Weights of a small transformer language model: 2 heads of 64 (1 for keys and values).
Each number is 500 + 40 x the weight over its row's rms, rounded and kept within 0 to 999. Layers, rows and columns count from 0. Numbers have three digits each. The size before them is the row's rms in percent of the matrix's.

# layer 13 attention query, 128x128, rms 0.0877, rows 0-127, columns 64-127
037:497517510462539516505524532444452478494501517444555567459439482540517550498557501468456525537511522432518489545563444506455481459443446510558471420469485519565467468522490458496486484552500509
034:507524460468565454438503515504492509514541495567510500487487533423505485540492540523513442465480535467516416472532477482485425411565506446459509473423523440520473489484474460471521440461479475
033:490546576444436573529465493506447472597540521505514486476467533496547619499495498497474552451458447503539540488552481526502472428465549433485553441504458506536502460523504480523544560502478543
029:532471524547495483523512550457477581466521479544502524486531483572529512513479511523541491515530486497583519469527470447497545494449516541529504463507458464496525543515512508481456583539442504
033:463477502531478419462456505474521554514595590533462479483553441515538483499525483422425568482482469464542536515482491517472484465528470500579485507533499505499533526426479524565547499451556496
031:447415501481531536511452422578494511557463538489403450450456484477535510489569482516515501507521495497500474529499492491510429542473540503449454518505538482539435487493462539525486474516517474
031:509446517502499504569506489469444494430566506438412510421465435470530458522511504469550475517513462499523432450433541527506458492517509477498518409581565514529521433471510471522475450548532466
033:507491506506492525583503510492566537471544547461450508478512450456540476582507415459543499523538586493540582543524508440512501485505561481531534442536491530487465438477518509430436524507553478
034:488552460547515518459427477526553445532477422539546464586455528570452481478468576515472520503483484549442489530471537523520534505422474485472498565417528537529515520588564524547484558523407545
040:506490490554479497465487502515465525458469512507422526561453572465440469471470505472524540521478482504475538485533479507575576477509522465541460521484492515506481453512602536535525532514454545
040:526505527484500481480532548511477535439545497481460555409579473474465488491515454426611497505509494523579504534530520483477429527542555529549510482568466528444433525448485576491543498499494428
030:488419448539511517529530463452518516485478465486441521435500517485531442486502508468418521497476555511517497494496566474495469467509513450512543436513530528499499466501523527543468451507469440
046:483530481478542470542468469445504446498514452473565453515423515526525579514473583511454447471467448494461486502506474537459503441440474442474467489408523496518546541560545449546531535517473524
035:559519518470420488481487528464516577488465480530435521562520521489468465472476418504559537545484519488535480514491549508507484528513464576591489568532412471478445424491513529528475480493531474
063:478508451480564490552492446485486441502526487475523479490473580534505555552517564458409495493473485495389539487495431510477531451473498446478498488460547519476532578503520526479594569493482487
060:497485488490457519516508606520487538514556515495507491526523415501483424478519437487573526506554491481549474511523572498510431556486542568557503504543414500495474452518513503506423476560566536
072:473530476526473507491464524445427497437574550513549435527556450499546537564500501486580493510518426469504514504543499508476439592433578529529503484548396464523535602463524500559500528519534546
065:530528479523478500504498502515626616455550442504481497525444466426565474404466459540407546553529537471526497494467442524523522536542458493586505542486517567485511396500435490464463442441497500
058:489531552444518468462486488494523507535437461498533546472465514536450444500449546516516468483542538565474494577460492546489567422558407514461521496467555488540445479515508502467495495485463494
095:465522467508554533521452538456472536465547523557546473522589512592549549582488529483501464497494484486451592550507525514455495480439594582516522491523449506557528632488552518559490542550467509
143:470506524529533518532548528521443458476501550469439488517495558518501508554441519467553505461472437532507472563542526525472499548445507432515534526529551415506421577461529469507520515543516534
156:554529456543496452529467534429502526447505475458469510487527530500497518553576546505514533500438432492546541498494508490446444504440484498466463500504544492494466505552481547534494625493613514
156:576520541549551452485539549466566526513444526495470498544585537593512511509444529496431506572511513541506585496432424525513451547495490477558490552526476487496490477495571510482506422456560501
150:490469616499556457520482472551473542463468524519432555538470547512463535500527528480499492507472525502565430544532526478513447489528552497523487467516527539598469487441462538413544525524462513
150:524425460469549504541458449479502535456389519480534546501504471502457521536435481470467575417473449532503513502435513505487582503540494503421497505544561510436517494461503501456441480500522499
161:502552470460514508510531485539520547481453490481469470495534517498459467454462508440483491545494508552511518470470493502542488482469508490452551506409525461466552510423496493453454437567499507
159:499538487510510464534463478514537444553521482525461475456528433532494540536506503543510504457541495482506547500473556458443566528475515525535507493455540521616504471439535530538503475467506592
165:580506598508507553580493491499555618526509485474435508487473535456476497478495483436498423515479509499433518478543521483512443462540566460484515478484531490469518563559510484506488494493503529
161:492596512436487531524465480475504479568555445517501484470550474452523466478467565485526471563517519592379514524515479528510508467504531505434544550469453477458444511474454514463476483504547519
158:520494538476469503513493478549428472587497538562507527500566499479477498472468459490455549471408495524432491498484559507519440454497342463469522532509466459467522512490523473469560458530433464
165:442500511461502426466503526471428557502517460471466489522485453489492426495541547503472445527431478460505539557445509480513531522556502496454524411473449513497391431471460507536490547475430528
158:493463548485460516524527491443440517498510451481481503470437577590497478487460484591560469455484522510550588531450497463473501489575488492467508455516523503451533597539543510523457505464503479
036:555550456493505456528510628479482522465545533531495534469428496485470522467546545492508543519514498582512492491461555554452458487476456473482476451523499456456478422506537492504469501434511487
033:535533559524539466469545490526483498480455541490553532500527555525504514471498480508578457549553481526444532494468492490489440481504525546532532505551525487507471479434535458424523546443521513
036:467462393521486541493465517494526491491504553478434449503493556518542467569516434470531513589485487489505449477520457530460460536477537542476458447467454479499512508476485472492513537508498466
034:482470508487449581501469527459537488462534496482578468469509504504604625477496469544501430484513491552474448491530437569466481529438488426566518538534518521448516466478498491457444487567488511
033:527587434569467496493530570461502501564525487567522496557475501511443491539508500512526537458482507461563483490546527445512422484459452496511517487578420478481458479415449471531574501464518550
036:480422568477510526490510486466503524482514542580499465493545482472505434465526486542430554492578499520493492493546414488433504446506524538503456507471513534533469519519476583554449399517521550
034:490498527503547516574456418528488405454553505548506487525520458478521490519521531502374513516548491516452528523520503526483550469418495515472514478507464523517498521474502526545419468522549539
040:468508534493511449514458477489413467442584449515467375498516434472498489534569508538437528515592466530471479525495443489441446494471522490499491436468521499481524519494493483486464450501548527
034:476538497496538498463526487524585526518467552525476522513521557509461559496477483501589434461433547449559511475547564491569484533525486515532566501515491506469442437550398475484528563559482400
044:467500456511498545550452594483483561493534493505522471435540501497510491512484408448495496512472540403528516474518527487513492564605495511479538471573499543470492471453437522475513423539585528
031:502416470434489474537504426466503516511549540488501474489467519525550506542584511543453432513501500561524536482456457491522538498571527495490523429464517497548523430467555550416509474555498485
047:486495491513557493528476425526504428456470463494571489559458539576487496571518590503476498460541501493425495539531468510487537512478505431385509510451524501509565576524536456533524541506497523
036:495508516522497556437467546564499528546524475537453508490512463456455491437500425513608518576493541556581481493480532494512515501505502590541521499488395481454451460531392526492441523513518502
045:542436545556413514495527589513435558477530490466455564441545481458486488447523427479547524517535571510567447500469547489546516532552526587556490479562493523467451484438492509511453440511529510
055:518523508479496451479492475470527458513500471523601505501488462488401455535518456496612538530538485473516467582447465484485493474511446587515494464530473573506481441490486514493513535454573504
063:479471518531451557490526513508410531429527569500415508492567443480538541492467469485530489508496461489511501455521560497525464577441589516562526508512458481486457584472503494566485466518473526
063:510507522527515556465523477500539606426543553527429507479516445434570537472436409514457525542461485478518548467475518512527529533478488525609554551511525541491469521458470505523484421466455491
071:473411497529479583543549606572507524510537529526451527518567503525505463477467423479487482456530552493500501489553588492506500547514563504547507500517464506486462458536502485495459445577496500
079:483523453521479522542451480496501506439524463517487493530438533456545526475547533520433522494429440444508482446505464489490455528462577442553506511492465544456547573471486498560531487457464526
116:550544499506526483509471453477513540412584497497488461495504504446563534530521435495415528513393447468501515491521474480531492503515487487613534572520472529495536543412573495532520464465453493
135:480562534486527508484470422496458495480448543479476522505454446473470586434526495485557566606504463432502500494430505559507462563422532471488553478517572509514470540527455540539431484431549547
147:514576494477491463462453470496505588454518447451523461486520465445549535461498421461493514565502521533521499551520526523540531453462445534524519541500536538584489491493498525488458539494519535
161:502476534487559543447477484518499482502564514475497579501547501498490466514534474463544441493448469464513497473508565592466477497511435400521523565469552479534461536541522534514468488580491515
166:530479530436493470536563508520555514513540538467469547554473504440470509499511528531474520638500452466467518483535529459405539516502515478452541555473531507465457527530578507396515586499552430
160:488523486532439496499502470482526527495469429467523487503481510492547499423538502422498485475543519547483459464468568517426483478512560403464495514499459566525494585516542545510510521450543537
153:464484462460464477529523480500464548469530498540514466492536455549453508511485567425453567502507468477502500494550470511522467511534497491540462504585518419543479452420412518484496518523515493
167:471478537482429450454491538534562542485491484608560483519551434490441493527487484558449520491539495459485609448464467467445448563516521488466446498513444531551506467482526486473511498555534497
162:429431495474458512589531585479483472489510471455492536542486554493498502571487492477512440496481468527583503523554500448540602467462494497514474536545466473503487551523500494526505505488480510
157:521516511514456435572462481478479498458470509496512496540475474500501498461563520517486581570468584505439522500525523465405491502497470472477436486533457516556500542449535476506500439526454457
166:572467437545466458488447499481492467506535516522474523539442593468444523459439462564481536537504438513529534489556509606509434495470496537477485494466520496601448480543473533552553430532498469
154:498511488457500515489539538547513494538558472481504503515497479562470498429468547506446496517481499413518506481540488484563462528429476508499450545456463503448477525560564469563480565553463525
172:540561550480495506499474504543506492575494492512536519462415448546546489513485521545463552472540495469450550463497574481526490541442573443493480479489481518507450490436471458421514567548494551
046:574532540487512473561535466485486505461498492516561572438542515484509428505467451540531487508508509534503489503603533519538430505499527505477463539574488540491506524463502474540514521466616442
052:526456527538454509464482498462484497514536526525431530460502444514471422486534465420440550456545480482495531520476527499485571504489546537476484490481582526458466483476535536480479473431474511
057:452484535471516455508505523500505480495502463433498495561527554494485511497523601499460415548522516533500522526471496502502470493474473485444446544458578475550547597500608451517528579543501485
056:490512548469484546484537446522470492519483533501481459521494518488514493490552468505542521502530510521484438565409494569532457489494520499438431487457467529494527513508533492491515506513479440
058:459486435523473556504491508516545523470481494507445533512513525495409505496420428509489511495538594444487482478537548440472531508512554490545559504502538503516474494567452491497475463519506544
065:531584560535466454448566543464466412435499426510509564539507500509461468444472543481539491490422500576524536484517534512554534448453494458498500493492496493492518541459553474448519588471511526
072:530591505552478484418562480481548462500458454558513509537531538485463538472477443520535547486468520478536525527528539495491526495489507490559537542468472476518508565490520481466436512443465502
069:492494498497491488452521526437450481503554445533471557487518494486479518476484499496521485493470498502445522444500538509482538514551502479562520559501509490500492555484495501475482520487480516
091:458467497498536548577498520555507497538475512424534504478517543465534488538511521473459534489509429507453523466502455458474437476512496458498471439525503518516525452492518519563543494489505476
065:536597518509491471465534505503496467442456505497475501547533515580450453449440478513434536462439439582503425507500527526496464490437526522501457608466420481555497498509516481539498484520463459
096:572624498537498452406503478463478468496534513497547468507523473508493526518490425527578542526490506553522495462529518512549503505472497486518515577512470456509489530532565464504489497471515520
077:466488502520467497394496468473480500454547488536440505462525484466506539434503499531502430438447536503478487537492499528476533497472517507597547456467522446535529580510457476460506516474486551
085:476491513490594475560453453539480452510486494457545560557481552552489438520527507437484559491500452480372475490489486505484470539497497525534450542499604484519513452499499530528520491475492465
087:488539486505482566571507508501533516553497535482501530501506483393512493559534424528438546549537449486471552485479485585472453489518517489486506475588435567491505431485576540500529466557431532
111:512531499545496578485521503496459570439501497449442478432520540478546503537431543559408493552524530611478537465520494592475456481534510480456492562540458448515500407517550494507504474535437508
111:554522521501422408475443570484519460599513484474513501546453472500443496420524435448533539470512504457506427589558521508534507525483481497580526508481444479515472477544581501536442487507509507
129:498471500547429458480467509516544515549448454471485485425489503591385441472512470477532509531454509472550464449485533446465518548530475527545525429473489506595511467512451504493496485512498550
119:436507493481431420486467503398545477574474532478510529522417462438499525495525493503478566470441413425537457493507483467531500466466443438558503520446475510481493518546598515552446527488475532
140:503508528511501446441542559464514465565509549563545483525556477571502473523501493487619510487538526544548444564524586500539477447431489525494518501518467453514431520554600495467460496499578417
139:450457486532523535502474490528480529509475539542486517476551510583537548527466567484488424518557565532454547510520533548466493530452575544443523420509510537515533514537382500513522514545479527
114:499487526528490488527560542494482490438554470451466474490496570514518472567411530502487457421485509555485521534563502508443565505524453446527445529475534411509455546444583441484526509566479491
114:545481472534483445507509529464528453502476514570483506515475506522465474538585541516516510467467432509558499519499534452426434516470494503479472497515501445459490526553482495514493575495591475
100:545528498537529502551587556471470549473450505497467495547562502573553536481449535501408518564508515530487588494465423511522470532506508526555506476551448504458479452461594495486532417465551477
101:488467564518562471504493468519486528462452492472462569488503525487487494471485580472528465442494529494593463562499524480541430464517546539446474491491521504549453557406463520403496520516456532
090:515415453478584523524452463511541526472407482481530569530496492474488494550416483481428531389440480527513540496449520469503568487566511550404491510519539518437521450458473545424468495501473486
093:512556485462545515485523512563451560458464471480453482516509474487473466457468511488512509557519512576528526511466504520510448481479507507441572483442517471489569509417584489455451415546508492
091:511521482482559460539452469523565474534521430512455492460524427540530517526500495486493481481527508498473530480476517501462577498542523545518535501429553500608504484440516522505500512446465567
090:593535580517479521564495521517552573494521496505458488483523571464476497469477498447502446493468522497461503509561546476473455524544580477471534441508508471487523537542489500519461520486497539
099:501542509431510499526473466482547512561556408520498499501520500511517455461422587500511411491503502606437477542508510525500508466557539516465526566411432445475482493488418534487445455505538515
087:532494500482497487494472499556440502565466526578516499467555498531510499441499490490473523485400482502464437508515556505524427505477344493484544543526441437456538467528445496484542463531448504
096:467517496448496426463494538511436572524518514444497471532468448495486463497530566485474466483441482505468561571478506468511526531545506502418530411462471508513437439479484484509515567502447530
100:472516536497459545536559515418480482502505447475461496416442555544470495527428486569535482459496525540514560520489488489473493469542522527474465507525542519502487614517536532537457566473525454
051:493465533494551502508488485515504530552445512525522516440480472564527486465456476520506516480502481379565535477522549491509529532550476498579496515523436461530541509452494526449551525447491497
052:456467505478466425415431501543432497503526546482466464511531484455438523536582465484446527505510501596487513568454437518552475420495522496519440550418484523447505563488481525470578543561462453
055:555523515503485445454574465476506493480457472537564520510523551518450458481467519523479414481487577517516544521531518456465463487509448483536570516457554515533521560478512503471445484455430476
055:541619483540523424503501500512498416548470511535546502466508501486518518535481537493519450514397464499525507489579487436480510486443448500485502487557493489501493596462469490520485547447633533
071:512382512514558570515461471557466541489565499455460458491549454490571443479519471503500557535579542515435462536472490524486497513507543579469505495497503536443535422568467480496510439533504428
069:459452443497430485517424582488485572479524448527463494475472415557524560490517489449502471481526568409496438497442564483454554590578501502551547519523517471478494494493462526464540462485485560
073:451472422511503556519495567484511544484508447489477514455438407511548549456486519442486504463531552394497468510487511487481516599604496535520546482520559504489505479532447516569483490516503525
074:568473434489464545497540501451547570500514476484506543461494482559530546447466509495578464491474581375551481500479544487488545531566507496564484531495506464488504501508433569507424471497471481
054:495528471492492447503503547546460471506531540538505503494552499493488478490507446508485544505435402519477490438495490542526447460388450413469490520532474557444432549523567454484552539495538528
097:552554509572454530419553477452509498479497454481463520540543553481469413496476508520555536540465495554500483536518503501511552444494528467565429537480447429508505575479568508434451538456450470
093:514551527543517450438514500485515477508485427483534518482481431494496510452426494461541533459503521471518466514550550500492487551495511480572514507454497504471514530520452529530479522425493486
070:504428479501538567591490486498525579487527488456452475444519548510559542531499546552418433516528544501489560491478431500509535432540493450440495472542547487539501481455430526451500460495489445
062:516526534496448411476511534509495540514560536516500478493460496518587472499488484453477528447541409409481450564567519535491420503497472437500505541586456488521482470526583472566490460468543533
123:579625559489477483426467495484458458522559440475520466513525424524431472475459475482589509491536497543481493514529526545499486539496490535587494506518479448553442516495558495501532484471486487
103:612568510500522501481455507525446472544535453421544510526524450529540478496515523529515498552585516578516534549524459514476435485525536461417497516527437438481480484516470510475524500514532465
113:507503509537423470395505558468487508481470501516460462438512478541436450451550439542567533502453515510601454491484558469550510449487475542540537489505457443534429491547577508494430438567561526
122:434526506497505507479508505532426526393568486559487445478496501460572545505433516546401494477521469509505536477507493523461522562485506484436506524496446492528541579502451425543499524539500589
147:463516517478492602492547553540524595445534543532427532452520489416565523512446453541465452531479541559574537458481485539543448463525506554501506534574465556461429399509498464452525504477574502
154:473497545517526479471449467482563555467487476480519514469404573481514418515445604501414479446445495549480491536468466523481551488506478465496543548464538498506472474481453485542523478469438493
149:499557503532549507539453523437514537448565520523520508543524515495562488568485508501430538467471409493477544551489475481465469484465588547566521535527427530503561597431584545576501492476449458
127:444526548500497531521520463492417454494481570523497486527444509470493561504497494462597557537512469456464467541479513541469463551410500406520586502534596497481438580501494475593449502496536548
103:524550489499482462485413512457480554437550437427498457470556455450529546540510451468500489541508546512564496503545521515492490498464431550532517502523572530549500501559435566486452575480584575
108:521502545498596529499531528514524475542548544440484612487572498522498496521491477438518460524476474474477509462500511596450464514546462396543500543501570520533497458491580515500498475509496497
095:524449527459508459530544484557520518529543556473435579567475494482440510477479526489472483592496479474484524515536540496437504560528510485463523531480566526484418474522560519381558587503541463
094:487533497496449480481514447490519563484435388455504493498504465508517483398500537438474554462521521561531483477468544497464505455524557397447500521498487526526514600509541568534506512503553527
096:502514501422467505543547528537466579442523482518495500469577472493471501499445569446456560484523484527516486522547490488529432508525516474487451500533502444526470487445432531462514535519526485
095:490478529497444452493531533559584523467490456565562493487529461449442481533468519553422527467545477470537597479450458465400463581513515493466465521469479531536480488453512461511525530491528497
095:486478474457516507582504539483482490518535474410507545514459550460527510577451526493474456489492430526542515514518469464523576422484507447496461514554506452490486518493492488533562497480434465
095:509524523535428460573517477441436493448501499481531467532484483488503490515561489531513577567473561510458524465520502472452454468521513445521461523536407490550505558440616443548537441543463454
091:573454430517479437521459477480515503520506504506461556547427615436447530458458485565448522484506448528527551491506482577488461471464494512412478524423495500578496447553489506518561426505470481
093:500512492454452498484527504515479504540508420482490484510459449541451488413506561488466460511469519409506502452500493497580512505474432528511438539469511507461477564553463499514507545574447531
086:530521517455498505525524503509452491545515521514556495468390422528556488485503478546499578497584503476441535483496536486498512529424563427534526434510501507502468515458474466462531541543486527
# layer 13 attention key, 64x128, rms 0.0938, rows 0-63, columns 64-127
026:529456475540497532491457432494551530539570493491448402476493468550430486518502583459473534489494513507488464447488479498484592522552476450508529588507554479483458459511537598539499453531445533
027:436562449518534474438486534512562511424511488471599464560520576486508515428510470517497575497506481473489551560519481416519496557477502489471488536459459516504526518504440463541511561564505502
029:556486526520540518535456512550542497497528505566436489518473471443453458494472473517491484466551575516568449512461524504474558517559461521535501476488454550461456396494474519494541401453486525
031:492481461491558464523417469537480436535580528523451513516495545482469520470493542453474515483453510500552498421562493493521509506600499458507502549499507535542432451556550495538515407458467499
030:509542497519462532528468523432475474556441509479564562501524432461585505459501508500557495550526503544491475499509485511519493466483479477564531476552436477532532535494497507484450543522535416
032:554549507449536505441526478488422487483499560508537451530566447445604511509560529526494562529552517519444482551489464538468500470505461538524495440461527441485535551491493458512487539538487474
036:493527531466471442524511464451384439515463529516565534463492402433559477489573580561529514486483476530468521575498478551521468504472483479522478427498522441491516545512479498483445550539501490
037:553525560468419469489550500453449442529479541479548549468511450460479556479470559511582475487505472557497467508518498549525525452454465491490492480486465460494403530542549468486495549472452447
038:431447441519565494489494513542554586515534483551445450524498530543530514496493456491452503571526567402502446477501545466465528562551503483468514548512523514487542495522461474520495424495547546
044:476444463432504497586484479471571536541489516486542504485474524470576490495546596510482468508573547428431499556512494503453537539512522499468522477507486513511545514520437429506456502520538492
040:443503471498455496503532472425425462485392557574528566504505501427515487459511527546480459496527513500511537546489517487537469481421506547537437496550492450480452524553428464439483570486543453
053:452466463560483521508515537536610574521553554519439480514513562473484546456467478445414484487425466441543511451536574498518529546546533526508510580454497521508489493556505474516490448523488550
032:536531478466497485577461446448575481482520511482565476507526510490547532475576561470449449494480507520555449452500448455440557526464525439524540506527506464531569501491547476499466434562405480
038:475415521469536428475541520461440507447488618495549495455472465485550566491512517489549511467594497543477464539484396453531545468445566419473466478501503461520550469507526437522512583469488475
059:443457463555569514505523474547558533529501575567469525519472549456596515516469500456452445520432505445511563450497543416520523506514512466518491509419590511485539516450450536510507496508507507
049:506473511484497494539563431491591473507472504486531565474508497455592494543465634517471449462500513510468580492450448469492488478501496434489482543449500529482528496445469514488506541494409425
085:590536524497526528553500562470543448515537519472560479538523474502528517492513365495525510530453466509500490493505492524551533478452561517588436424539512498525484524450596557550461524557490479
090:540518547492506460525504499529486402590530466470551524524455456537412382491557559472525536476543473481494508457443529504501506489499437443480485508470512448516538531453461572546468404477414471
097:473480436583563523444477541490414466503492470488483456475482515536441532490523569484601509502537489485457533553469556503492540454535469525447452457531424419511442518519571468505470551492515471
125:477535479487572504486589503556460441494512455461465496492550455474502483454497548491598583492558489405528541572479505563472491549491466562441451490527518455505465517560451502559481510445562506
138:504491461512514510545495547512437424582519496532537526516481499505540462426526454504522486467508463529491497500511541516506493522591510500457412570541477551467442523430571539509538529519434444
140:514512455439536421504472510478494507500541561489499511450479521471503538401447529519506511478479502545512530488542422502546525561440498512413523491451466516495528523525500551481571508499530512
153:538523535561490440530431549505561484481505582452524523471542586589443521549511547554447536529456552549455468515470435547524487528522461475477519489469438469496473537501406527539444511469471515
144:486535546541501472514560430555525520456516473462504503535483434528501531497554503586500511457480501508472554558557486562511499519554541455593458459547510461461577493557500594464592468468489537
145:513436487520519489495505432486515498487490428482507553474462454523413534520485529490457548508491433551489599561512469484568495492520508442542515519487557409464562529473473457518486440460461553
145:550455510497509531529487442454509408499427409499459514464510533504539514503544533490488565485540521508476554529535484528554463540523497520500541554459469507431521480438537552525425560526485525
146:486473443497418561505501474538502541570485515524485496511475532473482522557469543576507524390466535524537490521491549454508513525494475473495479444473478538453470487469509547516513444456531514
150:499487501547469577489460448504565491464526526428486488508509468508522419494527429466429471448572520506468532435488538536561469400515449457450482510517428463510504551533496520513530477489477480
149:544539454540489530498493519431499534509486454534515542440497495466543542523527484513459525503484441494457497548483525462557480519495509503481483448447513521513469514538404462452501493460489464
146:546500557460495590505436495534507568528553489503509514510524510471423534474445456514502566550542525504523498585502542390556511434480439495553487484471496515476528530522527418462535476531524491
148:504465477536524508461513440502489486478554485464517555513515511479573480505443507568558479503530474452536512489484511445533463558512491497550482518479425591505474478427494427519431509472482532
146:511541586429455513534444541462530470448477520439468485400530550553534462516476511480515532490531519443514550542496524469482481491466500474504509500548539507541524466475450517450517470532505577
025:512479498528542526475532466528484467500506479502507372493498503504495499481522444547464545492513467517481491482497514461559507493477486531449476500445536491467536510581502471470549500566486530
025:465533452494537520494505585492558553505554500472494527507468479507503522469487512502478477576467459437541483500559526477478519560537512467447545454546471561469542526477526575482434417502507535
024:498599508463535512552517473526461498452531562526508537473563594503486527500512490461444555458537481472495465467496496478466527545533543469446473526528493539500487475514462558505514504585577497
030:460471441448527465494523475510486510422496530571423512541444553571421402514483507512415546455499491382441526563460550463517515464537526525482429493531509455485473544519478521529482470464515509
031:473417542468452463493491510494572469527536493479441531491496536513436557456456597482429461477440442530547517429548506493509541535494526400493530546464472510579500470515508528434488413451421521
037:541562537501447496492497541404455460518469493437569549478490464455470505490443487514599471510488453574522527473517516497532452472462501486526504494511399509553462487514550457460482545484493435
032:466527530500454531494500540504573496543512519492520554451482528494460522484463394488505482504461471507576445461516512469499512538440512471524515520562430515511453520517491479460532523463513473
036:488499533494501503498519529577564499539503552529525531467513561480402524554430372460503493514458440474586527477516548464533496534477535517453458532510436534539452465503493550492524446496493503
040:515476531497522459506478479439408428524473482483555488499497460485503440518540591521560511508543524573390498550481447503476451452506507470530492416488554410520559509498513512530500603486464459
039:452436493471513439474498411501409496534462587524477502507478486417566496485564635519471461497486445480440513492491493563506492488437475503549519474434501458507463509537502459504455513534502510
035:499531501534461520516490491521470486446399533553487514551527594455481491504488511466542496523468517607535463585509538468494514487464449531478517548542434533492405504537540508515524558511540493
037:470502447536555491514513463504561538489557540523460484539506547497525551500509472395429452471424472454554499439465553506470495624495519493565490528475575494502543475506517465492520468557488501
051:569533541453511491481493435442404447519467454449576537512502449488453425527536571556569494495538501547484507519459482541468471512459474435508475449487510456526523530457521546490518527497444391
042:494514483451471569437491448533464540457422527517492552475558513424488466545465507561482467489523520524523532466490521507433440599528467518446466504567479536504463521457470510448526524466512487
057:528584523457472445467492454469497467447494465479512505459471464477518508484522596468545494452507562512507560471457438512516423478469462523521468512537522473490466587489459511453531524473475494
053:459527478444459453417479457515417548439474455530438455479469488480491521501493519532543495495506534567521492554497527492488419511495485523466517515511428470512481453572501437471552557503520550
064:561488509481453480512471449416529484518457516520503487519454481503480576564525549468448392504449494588476487449469460504533512410418499448576514473447500493512494531490569497459528521527434479
063:446460524510521519514568497553538523531492541490465570490491495391503481485429503524470536442560432484526559482470473497482499546520536454428461594445488537490521501456553500500531518464407469
097:446480476468538435499431416569478531493486450473493527492516566588490442510523566537457511481528516507468479530472576507440454576547421491463540533527484491537518440523436493492497491475440499
128:554496468484580508506492437461536518452517511481499460500543519517579576512456448519480477531450477522493495514517520485475498459450567535553480448509511524547495485482628495506481576569484459
140:515509470500447484454458475528455538521414503506480534505485493496571544577528457455514444513483475491508523547518492476522488532466524498464476447499489399519451552474619480479488534481510588
146:472457477536409504523471450524481552432582430499555479464538554489494567519535544448555482476479478554479505473491508530559464526456455546536539431489484535498414422478498517474476536528527524
141:500500542478514445487530509525474476412504489521515566487493514478495515552560475503508477479474553520465591493458534378475509455422484495487536549484397462497509440612531563498495431539489576
146:507485508462469500475473530538529511472495496539507516517510448458517523506464534501512559520481529504431518451561530525481526472476506460478493449501473504574506577481424528392465523544497477
155:514501516572448462518531464517447491509541485513540514519516508494447486518454500517510493396487456528513451515450439561433534451528523478480513491459480541508559526526546517436536534552484594
146:508504520500459477499496491484467495466503520567521456525483483559489470445479471502471456519489480507497534473581500546553473480573515564493444472516492402504526451470381453485375541511489498
151:455477450429475488459491519471503481474486475487501476540498516432447546522507453478496495528606535516501474517432496559532508496566474413501468417489410524481535485413543469545476563481534518
151:504440564482500465474539595465461523525498452474530491543464580431489537482498522436504549476433469499538560542595517600462537447465511582495516523499485506514521513438505501512559493536509541
142:455517533541411501525564516444509537427498458455492544512511482508446485470509458495510535626500457533469459556521464497471508485459451503445468439493566555454532467480511561437490428508474495
151:418567472503431536475407482585513451478506451484488527521488471551422485507443526527513489510457451485544500550503530528524499462466541544493469514563564442482479484487563540491468483548468465
150:511506501473534434458509460484504515475555519520504512475459510563478558432454561474520502499522554481556463481502446484436501440391519459516491515508430522476514479565598505493449516444429504
155:523480467511492465454518491480507477532544467508483561443489472510440540588424569498476524548580495439465434552505511523581482532462584445530480566479492495458470468487481510531539476552569553
# layer 13 attention value, 64x128, rms 0.265, rows 0-7, columns 64-127
102:437496530482620495591507538510539508555494490539495491495546504518436480483419523498470437511510478457458544480494405464548503520491474524485480442461540442442461526484552480539519532560466523
103:566543435508471492475591535438476467476514497577409464468559495454476427503507509495537469545497478487465544567533473454496510527601504519539437500530515556558503465496493509514490452523449510
101:508491488543506500475450480454545525565585500534544518531510538499491553571525549521457476486509478481539546473541512547437542521518531481512446435489503533499520493570539433549489508523509499
096:479595460436470502640527499453503499521534499504521557517489516501555515498457457481540577396489495473434466558473529506512525482485449466463482451493536493442517469512543450438434517516556454
097:541494434532511488511491529541593459553533523463438520440537503419508468443565510543544560495506493485509512494529531508515564463507493470503514513515525505615442463516461486519512588577449475
101:552527454471496437469536504561483542537452458517505491532525490458495487566475472470503508445430552411511464467525427571570469485538454494515533527514501472522586461490504469500500493560492539
098:409535552441524566510484462438517458513431470432508531476520522515453553488490575498492517481447485473511426459529551512513511504540490507511561464517511524547503431553479572491574499470521496
099:560476451452484541563568452466463471466513510443569495508516482498455521556522507506503524508461572524510516485580463422487504484538551504513462464505503502462412503532498505594423513493486571
# layer 13 attention output (transposed), 128x128, rms 0.374, rows 0-6,64-70, columns 64-127
124:523469508495530516466510517491515462451516547559536511583496542463483543532503475478477388491538489520424481533549432512477500516429532538525523491496456525484476537521606552543489506490427539
123:594479535482530501536479477478508545493530540535475469490527548427514462552478494616516517518489545418558432449493511452487505484544472505485498509506446462485459500542469564564540517529442473
121:565487499398519437489472540465412522495496485449553501492489538420515559496470487466481437503520481533533525468474503538458512576550486476447500494439506532512504478485538550536459513510550509
120:429488523463496458604504427545538476527589585487468438527480503472581500499426488507530469485530496451527467576516556501502493522543447449552473538551493519442498494483399525470414486534477481
115:558420439502507505425482453518488470564487447454489559527497481494472517518499460502495523504474503435481514552508462511504499539497501528494485499517539487496546483470510489534448522514480451
125:517444497543504464471515473551590558532445526498517411501523491433518483582539513499512529510479502473533447480443473542564492540533556485529571465521471524569513446449529443482464494548470494
117:471415470497526517479472471570419530517459516471551523497474466496479483518476526496532577453495503468475523468535521535472453446501590442526494469536464438519481478524414537535480572483544515
076:500439540496516513485493507479507481467471543532532538569509517480459581553483497539449391526572516534415527515508452496512509519435502486531518465502416525484463547515593600537477488498464540
079:556529581470481476542439481472527562491502518547476484445519566468478472548484500599505538508497516448527431481503474475493498497520491536509514497483500470469439514508533558563549517537431481
074:565532493398520439496443563469404500489553498450553515501535534437492571516428501487481464506534494537534539531501506573494529523521478528432492484495531496547507483452625566503453526543539494
068:488509525483479439639464425528568494506585593468476449489505515471568515552435500466477506486540483447524461583475585487467511519542451437510494524520493550447476493503492551494424503514495462
075:539438436465497465415472456505510536496504493474468570510485486447489511530458465505465543518500523474482517521437482474493525567476443497445524462498528512489534504432552498542510492537485462
077:512483528524493463501525438541593547516489496430514421550532503467488508547505528497554511504482533476499482479433444566501503504484545481548554464523471476541515434464552421498440489565477483
073:474432461475510497504482435545436536506466470474515559469466467513500487479465542479516567495458494484462550468533516515519451438455592463482489465509460423494423468491512550513502551510534500